Part of a small language model's weights.
Training: a variant of SOAP for these matrices, 5838 steps.
Each number is 500 + 25 x the weight over the matrix's rms, rounded and kept within 0 to 999. Layers, rows and columns count from 0. Numbers have three digits each.

# down: layer 7 MLP down (transposed), 1024x256, rms 0.112, rows 222-274, columns 0-127
# up: layer 7 MLP up, 1024x256, rms 0.11, rows 223-274, columns 0-127
down222:491474514494506516475498463520552489473502501520463515455504466520509529520527441503527462431527487513489481497460508453527534506501525527541519492490482513503485550497455499524515471509482506503461530490526478522487517495494485500503445463459476521513482489489452484504482543454469522543525524461502482502492511508475532534511466456558473532533511515496506518494503477540499489468452
up223:535496485507524512465490512513489468452528536521515502511550485494491563522473467500512502473475491500516456487482491479488504492514504499517515511468533514454495507477497459527498480466517523509480499524520466531496512474436469564520460480587501500481495489497511548524459534479476526487513494482461516505528529511479472512503503508523473490500497505500494470484461510469506514487501
down223:494502462501473485485505517438512449500535516483488481437533525541542488498516541471545481487509536515489536531510494511504489462497512522495502480513500540499520498490475451493484472454507490499490509485492541515496539522518535506492503491472502502515486501542515497495473521503495511517525532506502514478489485491476528530504476502512481489480509446499464488464463442507511507500499
up224:508491468499469467511478551532499504519528528505531452471495539478489518559500513491559467518510502490505476471528459445520479515548531472514487503504496513545484432505518465476495493533451487496510521504526478521471510519525470484520504470521506498481505489470504486501491472493511461486463508487477494513501539514496510477519512540539489496474534458510457540481470500514460540539520
down224:496493528503523506511487486485544509506459456523467529524493468530501526479496490485481495487467483513516507538470539524493500516495487477536518505469522476491512537490493546508476479513515511507493474536471499443531488467454512509503497534499517488507494484476511512496501534502510522477548513528508544517494452477508478484486493470504549532545491561490511499510545518498507451466476
up225:479514453537473476521500501484536518455486478516449492515502471451488486469490472478524539518471499488493486467491519459495485511532499476456455461527500512493461527516526558470524501504497519547477478522497521449495491505507533497522526510471479524517514455498507472445550539489511502514481525538502500476480517526508510502477509507456506528470494529538529552542494543506497509492506
down225:518517476544468490452496445493483487542535537485474505476496494528521472488456512512506539456485510514544507480473513515517527506521485487499488534525491468509504511498529506499475527524541478509484464514475482501481523548500499497478479540478480507521488509527527530482489517508486537504498502536541531511492529526509506458527527525491523467449547484483469481498488528455477468507489
up226:527492480524483516525492475517486471503495532484507489482475508510510511514518480516499497489531499509479529508497516499534558516510486507483494514513503509472520502507475467478465478512511526473484491488510462485517504520524453503497459515508523480518514478418499482552448513558479486526536487524507539465545488495464480551495536494555555549461491513534449511503512471563488493491488
down226:522489523533501518507509493527486539471541511440477486477485518543475495458463468487485509528473475538537502506531504495507507448543513461526556480484498528500497505511475498531490501481511512493539489540502529494529524502512487513467485477539528515482491546473525468519506460493503499514495512470492494466463502513515460546499452464447487512497505502465517485498500492511482475503512
up227:476483502508517501508472479506525467513501518512489486486507477475505512500513481445520506502471521481496517507531484504527495507512472468558466509497462461488496501481525519529464470525454543535534537500522498477544501499505453482529530509492504511515503466504534527458479479493515520474501448464526479508480520500489515513501475506468481484463453537500473522477498494523513507493565
down227:493494494564455480490504483509521488514468476461506586482528473533539527492466489504477497519477498486475516491530461483462470493536519482483504514494515479474543485518525508498519502459500501499508498461526503522511487478494517472459503476488483500511539459501507525481503479525500478504487520456506474517477569524500499510484545473548459467479495493494489472520526511525502536530526
up228:485517509440463492484533525558479483499485562502491476516458514528537539535508495492519481492461515482518526497492497461466523469516483512465481503473568457528479470486466467490513522460557515485556532492502512499480506500488473496536522474492506505531542537460519488487489530499466500459448478464513520476488490545541486472466510505554479449494486515484444496475502507490504546475509
down228:494456510515508525462496511473539491510468464506509525490538473520507489498514467530487509522505486513520520500528524515510498522472514501565507472493511532512520550527529527478508519523469504472497488501495468497501505493490487552490517497497503510502524455511512502500513519517514558465512519515441523473506508497469506493529517447485463489508529509501433474517503517533494477497484
up229:432458469446518515546517484508526514467571501509519512499483505474517497495435455497487499457506494482500512517473487497513572519476530491527510458526466539462485446510546487479506491494494543502473514515494481522524487517481469481506498493538494484490484532534427468483472522522536506467491527528486511521474504475491517547493490519507534513478499526491492502519523451495523435496508
down229:531505487514514462476489508512499509521501511468472514481488536519520522499534520502474459531484475476463458523493517487502515518467522462498541508514518494556525484478476550499491504496509491554532476487469541522476521531461482543494535469485478536508526473507573509497491492496570531473446556480484523486500483516457532504490503484495469503526500558505452525475505484495498510497490
up230:517496469540523488497497518524481482521479510478502507523498552491541463477535557534489531521498495500514466448475512544515506540487519499436550451493511470471511529530480462505469486530475485547456473499476540503528488497489534450527519459510521526532488458473538507482525517498509503507488507491490499505502488517499491484496491492513497472506482457517489503483486496514497500547478
down230:489518507470539488528492511524450548480527496506471468481522471511470505519486498511474474488468475514455519563485468475500520473481521497522498499489511488522496465516524534486547519477511491477550519526523508510439506520490443543488506517459476526465520528512516490477478493494458525493506470461503518490465524520511470467463526505517496503484511536482487508501476521519517484481526
up231:464565492492453467515517501528481449500509501520444496516534577484496498477513503466455511471519499530471528460516494529564485501495553493519507478489478538502519525484477519518498494511456445543504521484490472478499530542518513512476541509518535562502443459470504458494489502467492462484518508504508492564495529498504530491544470517490485481483475475450457456484505508543495456512527
down231:480495491535501481472514444486532473472534529522482496449485503477526507520458478485510472499503481461485491532476466487513479498507508501531490503545514498533520443525494531515528482423512503451500486501488530527511496538509489495471533482536537465526473523542545487525512497485483495504501489537456475503492506457486491487523503473536482483474518491442503518482485476517538482481517
up232:512519520540481509545514512479564511511491534461489539497505499487503482470476576506523513546520499545514483542494507499501520535505514499458425543520460509450485564499467505538503535497558500492485451465501466505495486509545510505509492472481515484489424490534506454458538493490532528497486508549535506544519487556487481516474534484487534521522434513490483463518502533488472474531476
down232:509487516548484521488470473492481465516529522536529543480500489466504470505507545488478460516513490513512498509527483480478487543483491469464508534490495455567519527468549510455460512470475474517520471528532518537490489464511491552539489476516514537524534478557497495517446461467538533500509511496501546525486507508441470495463450465491512511492442461519468510478546513469504508537514
up233:477488516542498499545486529480494494463487458506484542533535505456460501484494527526499524495481502519488482491500524480506481525518497496481555489529530459531447500517522524501487486532515506514512495450493533525491487551513503515470509507510496531475517503508510498461505532501495477478501481506531527481501464532537487511518496489519497525525530492501461507497504486495530535474485
down233:503496504493545468505478500530473518521471492500526499506519535518475483490494477500508487487491497473498524504515488518537539509495512560556423473487478497462522508460473517546485512497486457497503497529496487461511519462503454492505492531495530460511472499519473484529519435485539480511481540531509466506493498525516532487472495525509464495491474526486518468492468526537495482505512
up234:560454510535516509518515520463480503443469547503481506491478481526510490506505513467531509479533493484460510529525504494523516466448497444470519471541483504543483479461500509502475541444543488509538490478504446514461491501520493507467459491504465526511519524503524493493529501489576452525484450481495532505506505471524453530524514454476533512476508503530506492457475473500485510516511
down234:531512507511533514506517499515466520500505516492475502478512457518514540510519478521506509530500517465532493456511491495500493487508478479493524523494478468456550501513513480489530492558446497517495523538517523501529505502522517535497482505483514511525494469489536520478518520508500449552527524540519485512530472529508492465492497510558525538498480483511458499529500488468456511571472
up235:525486498515504525519503532481506508490547469493503481494483490470541520500508520516481518507453462481486498473466476480462521498498519503524494487504523455457463490523509512527491484500501487543508504513482479573486472523491467512490443495430546530504469512495484549518545492527518505511486514448489507480530476486509512493465469532495509463503472494516534533532500499501510569517525
down235:503491528435499539475516500475490506477507506542533491524468508496513475487520558531480489479449499475453468512524483557477512486507531477506513526531521470485561527474465488474537526489531457491496518515517525490489498492495503477553507495499513504529474523520460491472505526496487488449519463476480499518504540451511482458505532499468496492535504494508494504493497509471506434478535
up236:502514531540491497504527455480482493492505490501497517511487516459531529487534461512493519519485492495494543539474471542522526529441504556487530492474503457474524473484488503486506503497498497522520477446496486499528521524457514509508513526459494512463509550497475492506506482484502484488504501501482532468453558517473500438508484499453468544532498560507494489512496495493518531526533
down236:476481504491498529507481481448457484534462535509502512533520442517538512499487500501514464494489468533440540513530537497519517489534462499510523498503519536499475481499512508493503534523490497523522496494526452524516518486494483500520508476465445516478492506501472539486491532436517527424553481512474551492486479481526489503494517472486498495503510477519476524517511466514493508504523
up237:527529488524444490507540504477502523473482513521519502443491459526500499530487507482503520477426503523478514496502539493484503522484522550500529528505449475520501477491481554507518477523419498516494502525531487481477513520487496483500479529471502447480491526529494491471537493536509507468436488541501470516517504499513495485495529467469522528544524515495490485499485497509497487538485
down237:488460490529550506507506493507486496517502490500539523488462512529505488481522498510493522478545517497525489458485464498464494501543482543493520479525473546530523465477506515503469474513522517501463505495489506490511527494487466488517561539482528455542457490505501499501509510526499534488497511499528541481518473472479491515510463504534492493579544509482548519479502480488502496459499
up238:502494486460448539485478554508522477480501481474496498534482505506520475493536483468436519504460525522499500501508484459516488496538494470501459521499490494474491509503541513513437499497505503483555513467501486502513495521485490516551464504470537507473495484441495501520506498464491483519480518553465511489517487516520508495476483487468468486487536526523493454472490488466467464529491
down238:517555510510515476488471501499523502471529505462514473552478487502532455503496491502519513485512487486495493458487504523478538495500519493468498498531484522473501503502493498490471514522511510491522490519468510508496498532488482508500513491500494495517498442457509505553547486519523515531525498529498466520502445501487511518518512510482557552508482458480432518530538480493451506469495
up239:498488488513531520463453497498518506489484499507498460485475477502461471530515509506520487536501515501472538471491487483499505511490524479530487493426501543520498499475517518476532475501490486518451526508523506549528516512514515511515447473498496513525530460449488462487558528481524469508525517505475495525491501508498489512512496498549445509524498507482538501532493503455511537463503
down239:494538504472465437493511472499481524500489470550504520529504493502485489471487549459490483509506518508494479528488547526504509484504507545527488491527534517526472486512527473495471467469504547467541475513469499509507503510529519510488488535503521498507473506482492504477464484558552531483483508496524505533513507515473490522470501493435536490517536462507522495504467488526468482477510
up240:524531495472503474507535501495435493521504506468527499513521480491496450474505456555489517485456529493482492545507489503509454555508480519474506528482473419522512529522497492521504521497455498541534464498480514543466510454516551481473467539520471497525494543470530499518515485482505463511551480519556496473426521483528500514469486479505471531524516503508506478525498481502486493493516
down240:449477475487492526485549524496480484541504544491566475455470538524457485514509511492484478489523495458515506533467500464497456499531478539487501480513511484530498543519452508479485525477502484543561503532499484529497524512490485533469468531547443559490521511517471458480534491459518507504469496529536457464447485492506511528464477519526447530510496530542547464481469523522514571509514
up241:507579504485496484487524519466443505520464516478493488528476531502474525475460507515501511525465512494499497497454494514480500544512489483474510459468513525466474496498505468476531473494532507491509472528525534542515520506491481512470523507508513492499542556511517580490451483524514490504445492491528505489562501481516498523472534506465508493500486461514532529503510497518497476514524
down241:497508525503451511510500445540481516528505511471509523532536501489511513476473463482520477489452473522518486491483514525502486494473465502531509514467471487501531472501531521513513484526482463514444481557571557458479514521495504519497514506458525470529539501499501480502549521517468509519472506512519476516529522458518469451489443513525487485498494523528551566533448496517494470490427
up242:474498504504549525523573488493491520489469518496512486484436477497508481497523474472514462474473484515495505496530518498437503496491483459509500513532483521479489455474482496476531502540506514475541492507491476486517501499522506480535486523529498492519483502511501510500491502510485513519516541511492553448488472457492479520503453503528463529520479498496503521474494493566530509510539
down242:489473571482481514513453480510480493537536489481495514505513507479440538524492514494531502503525460521492492526549515514518498520490519491495519496504516523489511494512484478468515497497487524477499500484475510501497497510494525490527538455505517484454526550524442519508474505463462477507511502474514491504501457443520495465493534527471521490470472522488440505513471529514556481547487
up243:497512496476543488489524488531518491509505441492513476494502554464463544482496514515486490497471514496482512477525540512544510541554517483452487510478523466507484469547499503451528476488498514506531510546470494466500494483498494499485512465517427477541483471528495516469492473451534493489501486472503451523472505498503512503465485506487485481468486459500523468519497533498471463512491
down243:513520509510490488488512513532451469502485474521523480517490510469502508486486521521510505520526524468469444487524530480500473469467491495537517500518480540509485499459517467526503541503520491495510473543454522530478463502471491489522489481470526509512439511467553483529483470530479494513528533532514539467507542532494507509537509478494482506470536472498507557482484495511488536510503
up244:526534480522494538556524515493509501501448548481457461453515510498487507507491510510511506544464481494484506504519480516510477542545510501498522561537468502449505464473476498500469511537524512530530501518493530461498498508536464536489532493497543526538515500523530492538505479504546475504490485508539499452483488531502537482524538481520494467482503505501513516489499480499518492494503
down244:491470505479458499518461527523482515485509487508514462536510462490493470477522546493488471460528493543537521516499535503481521525497479524467498531511513496542517534525519515504490484491523495520496521482544505519467463477476471479491457513539487476497505496512495509491505541549490498448483512492485480514472569497495464536491485512432493526471435498503538496487519503492493489542500
up245:453507533518495471488480486467505486462556522513490475488500494507536500520536485475466516495484525494487484506529516464548483460495470519543468484479506519458536507495514510503495460489512486443512483507536492493526516481459497514487459508531467514489541471465500528453474488517504526538515483479515485491530505488530495501485490490493513504525475487433545505496503501509510470492449
down245:484514515529528491461490450484508525479519553532498490548487515475467479500512492471514517480537507516483511491527521536443491493505445499506450490483489503481534474504522506452476498481549501511542501485506491517493502537493557492504508476516474456537539487519486501524503466498506537446529510542517510512489497500508466513459473488496524564473477515490489512472515525511493515532481
up246:568485518486506519472562499499530464538478474539499505472447470506488487494510517503495536495506554500473506467488494507504524535521486417490488531491492541503473471456482469496498486469501517505549526498535507504497532509502488494479521509512494508511571496528562515528506468487473478517483487484536521523515549508469481471521528474520487444497490517509536507483547537515468535498513
down246:485522536499526484496539494469540467499465490499477493427504488493554486494492500495521524513481480529508529459498483519451498478471504456475461534492464516452456494500465534511482483484499509490513553491530501534488519537494549504520485478453538489530502498514522494558509522495464503530474530517486471491497486521527477503491469515546476521485547498548491470505546497483500550500485
up247:527518512520531470554545489477465529488521527511549504518564455531489501540533505502528458501469503525491504481498531491533464499470480496498553502518525472502500479462511502522519514492480477482524499508472501514498517511530513515511499470498502473502453523524528497539510541503467485470547498528491483515490419502516525544479487516497527526462485498523490477538481446539547456497481
down247:502458528488542495509488523457518479503491568486476484538492519510493474500518489512479497492512491514449466508466470501524513477483519459542505512521493484473535503510485530493540475479511509478511534443535534432448476520521480498490536545497473534552506461510477467489473459531485492526497516510500495504499507511542486467528578469498492464505500475469494522497513500508483511497506
up248:503501480508517517512499491500486474513499470532519509496514487480522515491491527461537465539430493516496507496456540510481478524525494547513507518472501513442500506493490523549518512505507464532464482484507467534569493525472488493513501531532546518463543553518514515506442524515474482492487560486506481517480497497488476477519529506504453501544493532484463519518512494528455486503498
down248:513478531492504459517504518488513499477515454507452529490488443515514508497517542499499476518502509518492526465494495573533504523475512524477519537525473495533481500486511490459486509443465514501502507524503496506515465474534495493512535458510513488509501527465503494522513482460479507474498521473486493470519487492488467521520467505528452458469477475488483473492544550488464502505538
up249:499527482505502456522508468521521461507474534468516459471495529533492509470494507514483517481507522503502496488511468518490482479552508469482527532506518472523482537484524498496464489496509474500538472484527511521454486465503484494499507512497476462507489516417499504473437470506496501455494465489509506459474525506504474503510506521524519494512510523525475515490489494525531506521488
down249:518543536467478514518514485531485461474492453530482508492498541491513521484532514525471438506532491467486471530517461507520485438501485473462506483487504479469542482472511529539500484509497522514494480490479477472532489534496484570480489484502555544520489451461471478473525491515452469481535494503510507508484523486485499510489450468488478505511473474513489491500490494504469498540496
up250:488501502491508490485489499528509451557515488509491485514502454505446520515540528453498537495484490498471516504461504453481508459525516495472535451496472481524481515519487504520492490517521473502491500480492526489552479507488495501488436534508517527547512466529483488486530501529506500519485486510508501503496473477466500488447491478494517478501501490519469492503510470455524536538524
down250:474495517512520449505515492507521529509526508525516496478488547470529531480526496467464545474554483473432456510487516499501540454486512504509524520493517479471502492522489524498492485481485475493482527489471520519498519487483525515466544506504511501486453503436514517519537545518506468506504508509483461497515553519473507498477543519518521501457523494511504458474510533498555539486481
up251:557549501511501485492519504500497492436479458509484482442498515505456516491478513511495505516457507506524507496503496519515459481525471508512484502508508560516529529447470524493507473504542513514509528510445521534518538499465480503518502509507477509481470528485537499516472534512564503482483496500492497541479484503486514527481509498481483497520476498474457517540481451483475465481478
down251:510487573511503515524476498472492508478525489463461516470456498533456496472502516532468515486473497496536539493528468513509460483538519524498488456500480516521488502530501493499512490513500454559491492487491520495494505465475476497527509482524449519527480519523546474501541495480485499474483514501517492512499448483481498514481506506515486515513505462513487521497526493467499497532506
up252:495521481526454484476508471498462448466469496531482537512473468511527535481487452493543494503456526522481537496498494492455519532502541499538496513448494541518522485515515499456539493493534518480512522480515503524503526487535490538507500492500481471523483465535483479491507502515463469524529523516466538455528494508476487484514459484542480480508533479501511482464473479484490496530476
down252:464529488498503536479479525526507530492521512486475511477495503497461502529491504511506466527523447495501500507498469524489517477532482505515522480513510493465480509454477492552454470508477481508494497495483494462486486466523490474524510481522454550509553492467527499497504472503493492499476471496501524554521501517512519490455540474473482507498513492524475482486506554468480554469521
up253:484510453491502512505529515512462540516495464510522572506461491499507476469527496519481490485519506505487488524492493464531472476510509502515495471499494496496516476498497529514485474502505505498506497516506462524509501496472509490531473508488456501514476519515490535490527519490551486550531501504493440495486522539529497505510455468512520482492441472486468517458463463484506517479525
down253:533470507530545493517499524502455532484513489509460504485487448510534514495493489523455520526471492514473493468458498533477537517505498541504504489535486507476492500494516506511500500496484541464535508496525512469462498494504480439478492484492502473527504483493493521505519489509501496463493523489500493515516440506461495501499530472489495498514539518517520486498538531487518525502491
up254:535519520574492507504469502507487479538499472526490493496477485517502480519513506490509533529486463509523498498457501525494452529483567490494480501516511515527493508519525488453476514478516452478508446483458508471513524460504481471492484509481545490488522543501489532459514433547483504467521540522547474481493558505489493508454466541492538485474478486521513529494511524507482471524486
down254:494511559509470510545498500514515480503530522525481519483512494518516459559517535453479539504521518510501539463506493485494482545536493440465501514504539460471463494497477483544481532500510542525464487510459525523549506495510510496522505518492514477514532501483486526506505513482520503549566501516524498527526532474488504556493493510509534478514483472498482511493540498493485520522459
up255:499499498522459479502475519531475480502530522503460527465503482461523459450481530509484535534506468505517551547473487477475504511458522503517503503462472510487517520507527497513489524504456468489529522552489515469516504503508468487494468488531484565512510503533447503504532522470539499498516492474482515493524516472532507521515513488494524482476514520503508461455489492478559503495536
down255:466519468454497506522510509525519569477539535456507507499516479505498446536510573482500447465498494514486502499539528512482485484525465487500485482528488512487519513537489430523531508486504500504507486451526452555515515515524507509500487485463515522505499467452496481496462477519460528521483508493515479506492515508473510476480511536493470478484506484477497467505514491502522458488537
up256:527500525517501519509501510484489486507557486477494492486524491468472550521532515463533483520522500471521526501550507501505531512465491556508506487529449470532530466502511465498496459492477496462483492474502523528514489522529494526505475471501491486458525518511482439470517511474473481478530483508497502504507518550513540513476470446498537484535472533453504471485505498529463528476461
down256:510494491507530502502516499508477526493486499549522523508465501491503520504491535522454528518519522474484471505499500526500504515511463453472544506488513523497527491460506515506470492507484508497490500532532477492512483536482508508502485575492494505544443522465526520538456468518510487486461508478525496511515472478503473502488503514505528513483538507527540485520484507452531521516528
up257:492531460536506503493512486528475501500501532544528523510482495497479486493498494469499533543495493521492498512507536488543470477473505504516483530495506493468480570471463506538484505502488562504502476451516517503489528504542468493520516498472454528518453509478495548518478500467492494530482504532525482506520537579516494489549495453501510498491496492501510509488513536516525549463553
down257:480497470488485508512507482522478423481519506496499556513546502508487481472480506495519510490544515547514545435465502499488525503497517468508496447512507503556520502524510505498507539492524490456534524514517544470509529552480546509469521496528503448473543473519491463523550503501513550483486483530489570536537498504511536491527469485535520478498519539498496514528503480465513479478481
up258:513453483513500525529508512500487539521493519491499503486542507500499525517497481570508489506517500521495496475500521487495462542476495511519468518503506454475522503509496512492494498522433517503506530457493500507464526483517479506482521503520502524487475495516499496488486472493515503457510506526502493474461558449511510497481521523505497500513490494547462465529463517493528481546488
down258:504519530557509494469534516477477513538520537498485520469476531530515522504482497473544522440462549520509520485533525512481481516529513487507485494489464507528466484453472524481469544507537504508539458481507479462516507498472535508496482474568493508476463496502494526522476508525568523480450427501522554524477482472495529486526492500514478506452493506560518477480557525511456483475485
up259:518509489511482480501506468492492487501579511452467458527448484508461492543487445483473482497521480492491518545481525444493497504504509500471504505490506545472496519468485530505512535486470498499508495529489527506443486511538477493467492508522512502541483464547480496431457540462512513524476515478499507528474538515563492479548469479526495506508478493449482497468548528524458505521533
down259:535538524521491543509541510517519436516462503457526554492507439548467527465497439485499482480502497504539482519530456444487453483514479501521505532527530499461463481497455477524441478537516476504469515493530540495508466537491492514497556500565556554457515481494547579453532486489508501488478457482543468500520503502534467509503503508523483470491501561490474537476459487543488529508503
up260:498501517503521451467530556511491472497484478497513516489496548478516510502474459536506555488492505526515538505520505532513467497487514491477505522488491495515503506507512514515485493540514494503477493507484502483466549496500504567536463459532465505475524468478473498487529493524511458505490482533510503500514476565481538509484502556493489485483479454517503494472486494506454510518527
down260:519473493510506470424468531479514544466516486490531500492517515528485494538517454473504473537520528493500551467535514486505518510514452508491500492506493513498537492540506426495471493529483527479525512492496503531506531495492471508441505559479489469473521515504467518504539476494528485527517475527492508493512433548537526496533487491520524522445531539490504495473465474508467466556503
up261:493514554490487463472490503459506539500465473518523455541489479457469475506533506509456468489518450511492492499481493461522522460498518483542450475493530518507539484522565498535493494521480524469446515508519490536552470509553468504445481539493492500509517479495504496465523504456524519517503531417461519535503471497542494478461464523488508469448492488509510488537455496525492469433498
down261:510488534485551438522481502528459513482476470525563484519548524506501482444486450542480476483526461482488443475485486500497486494534546517488478462525547547458511455518531510548440513531511478500487492472533513503525526556460488464550511500503507512522525496487507529520491504519541502529496488476433492530495533454482471515533452522519492459522497460503560499525485492508487514506506
up262:512526469472488487528523495510526498484488520482455507484497444502492531538478513492464507480482566483527526518542500499460514531452517449558450451520512516470511523509490518473532475477504509506551479500498480506502523500499540510470513534527490538511493493490473561478508492478504492509545506483473486494490475537500495504481469480497452501522460521529475518507500532478484476514479
down262:529508528429524476537449473540492500498522549494509484478473504488475489504488518494455508486527489501487528495505487509491485453430511460496514486498508499471515482448491531479489471525499487537513495502473499486508495491502538483509475513553471481552525457483518507487536478512512497500529475490469460448502527480491464498538468565517499509527471500503484522479562513480460500510498
up263:451500469483519551486500517526506516523506513488498522527499508495513486507541521498519529512488538544508486497494520504538486496512525505493494520539494522478506470503514528477514509512483529507481475507517517475503507476448511481524468494513472515532517508490483514499510497533526550544529484476519495482501532520505460513565499526477537453491537484514473476490531527499499487499430
down263:524507496447477521495532506504487506500510483493532515476467492521525503531498503493543488555506465500511456505500487521446482514525498490554465473529441495455504504520523477516475525523522449524501542493503559487457486479518502496489465489530446470481523507525494525445478510506512478475472510487489531486502480521493493500508505466501495495474541519469497501512456495460548490499492
up264:489510444516524487500509518512461478499497494488492494467482485511482455513460482480444486480527481459437531485519499519552450542530516494505459518498495511509506510520501451494511469479507529478554550454527485542494512507528492523508534454500514504484530453519484478468505550497513486477489522513454546498530479472471491540573509550470467529514495528526501528479510468502538508526509
down264:512479466480512528513503503516473491498523501470505501516527514490509482473465501496495473535529519519481506458472506509510486537483499518510538468497481479512442469521519510508485506521494453539486494579520517519502461480523499504490493532507477478480483486509486482468550466511469557469483514502492530472483490519491501501520480494505521544492481471452493559514491524494499545525487
up265:515430495477536509499536513512459469540481517530475477517482537525536455487526530463502454502495487495493474508520549523482468516497495487545507452530511506459486491499502520530544565502511495508499541484521540488535489483512532523555486490478459503464444514489478515515507525498512461471483460485503473517499435474488517478504497528489501504504462479482511480503507524494490464493481
down265:489504448484494493478423556478497569564469512484523465535491523531521477542521476499521510478484487525537466529534507464529471489468495491486508479498510485480526496495476507470524497505488483486506491479490515501456498509556502475505488488501469474500485501526475495452519499482499500505512511542507490475511482460474524446499526505472505488490509520512473523487517448539467517470519
up266:550513482473529506490507548475470486456481486499483492472469487477551465506482518475494498519473463577519549520500516503469538519508497489503517469511525492504522490455512461534481503480473455502508487506497548505495501529493525456503467499511544517544503527523527519487506493467523482499497520490461501471553519512541515525530520476506486503510503497498524497536523500473466507505515
down266:501438526455504512513523480509503515526515500464546468505517515518464517491512519527490492514509499485517473431566450497513457473482493482550488508512489481496511459547498520481482506527541506495492539510494479521534493498465484494490513531504503531485486496534503503533497514494501519424517489529526475495455500479473468441553504475542472514484528497499512502488507512499516441482569
up267:542480462509496502529525540485524482511487465500481499525532477532463479474502481530530509470491528486540482493514492488493501526504491493485504505471508527493578498462494533503499534532532457504497488503504477498465512511547510493526484502508506513505530498482483531458541463479481523491478522492498496513471509492513500491491532492540512471499455489477498496530531537515509533493498
down267:478484488543439490492499501505469461487481491547511512523472505457480509510468538517542520485532525469455482495462545453479539526525466510509529526514520480472521528539486474493539507515490531495492556501450509525474452508501519488493523508452502534473498508507500475473472496482496473549523508474523476495511520506515496501505480477523494484468507484535556496530480523520496471470512
up268:451527483497516465509472488522475464495510484501547502487513543511489500483557472510499520499523471554527538494484473477518503488482520497481443498537487478498483550466492503533496493462478535514494465557484503477503490501489472491477498513515488483534548548449481490514505460504550496485555524529522480467483512461483511489482494466507510522463516466459512540508502476524534476469483
down268:484516503503486497522511476458490448555516515511459434470503503516468550484495472506539515497445487480509488481506485516490511477485518502472459499461502444489544473472487449472481466497501490531475485496476549478497510522494529523508508464472518511548525487450519497487478480518468544561500490509514487484466436483507536479453452526544515497479507455406500533488523489521479472518503
up269:515539494512501537517545524506499522496536493520469446488495486460514563489524495525495511468484506487474522496486511512485475482530486485507464496498482485468511517449460465484508492498508523501456503516551477518572551475532492560513483494481507447472491530541498491510531473483535499531491541477512488488521474502521539511461513513470541518498540480532497475510522482525541499518533
down269:490446469499526501479464512585523491480517510500528510503477526514502510503509502494476499534484474506466515487543503493516516483488469530526493540521589475473508488500517496497483511486478497511498513508522542476503487537486481486549497525488514544476532516515504493497496519503522448492507495484497507481481499556487471476516506467543459535538453454487534532482499530483494526517500
up270:551495476499554466519539530472493458516523503484491454545528491520512500481480477501504460520509520467526497492500499501505510498524515488499457524441544509520482504532497492461528522480508499512505531532535453478508507505508524531511468510525549480456479555526511512479508476502480483467528457465478533472539487487514528511518485454546517506466482493525483489484516508498512467509449
down270:510564498504482515485507475523532526446508506498451513443507507508480527514547506494493478529530465514485458487537515496488474485450481492512516490550488481475501516468471526512499512507468485490511492503514520514477492531463447480475543482482532535531505492493454492515556549451478518453498521513503500523509494485503526527566508535470527499480541471459502501517513517483524525510516
up271:500524490500526475484507533506517481504478518540525443451500487435477497455524524487506532487474470504508441502501513473483527485492483485492512495536530518517528492533504496460496528491530537454497499511489534474525517549473523492536523505537531482491501465484517528511484523501524506544537534526541469504526476482512449515523514473536498479474454524525473528523456507503497489471497
down271:500461530488507517513512511524481549502528529525482515509485532478511494527500459508486495527465477495550513520517536469509506512520492506458481519544460482465499533457515502514474500545460478509533463479497466515485480464521482469540541513475501483535462473480491517475502467485507525517496520493487515555531510508487537455481509477500475474508459452539525505499504458498517516528532
up272:492507490527476499515549518483490516451529548529511499508480524463498500482504506507480527498514512555514491490485506525545497545521461517498456484447495532482474490500517508498522544531502493491535486521499464479512499477499483565503509543529505479465503492507517461457509477523513480521520511550538492526534514454456484522544538550472528481520539485495485465521512533518502507472481
down272:496494503474485480480486499507479517515500488484488499546487475508486508487490512506499509513494503511487522454516546507543518488540503516509550514544522510536509523469487536538485468472538514522513498517498572528517453516513486458488530482537465486513448500540482540515500491479528536459528508475492542499519548507510513458520481451484497524491509482492510521556511526501476532557479
up273:520511506548496491465582550515458537485476530477506503532539502498514522482468494477487485488453490552530567473543493520509497500518504508471473454543513505516511522455519502459490513508458527432497463527505498529498458439542496486511465494466521499460504547527476483430485511464461519547522500511486528491531451492508462526430506522486503534503515491505497505511453460499480452540512
down273:467540493520466555496499527506451494512448522481517496531488477483566523528501500510478475517501458457480512474541460526494519463474478557490426507527501546519481429468515469454512495507442543489537510542545514477442458493530449521469533432488539451474514517485503472507518525483473517510480507461519545480543512507503532495472532549491508436513502493481521501483519478484475468526515
up274:467534487456532511547520482455504488451513536495494494475543458445500501504514512478494510500501505520534511463479460533488565518448439461501499529497486497467500511525521492538514503535493520537488519486511452525529482523514500515501539507498540532508517492537507500530489476496512484470527553518496525556471507469468478510517507458489458464504481494503482474541447502541506478520488
down274:493470493484463475488496487522459476499529520464491506539454496488527501471499488520447519468493547472501552483467498511517474511478505495518522543496475490518501492506532517516481535517541496546479507544465456452540487463518501479499513536466577499523496497475521453477494547477500464533513477505547560503494485492469462507496492527453491465532489475516503498485527504469503484472536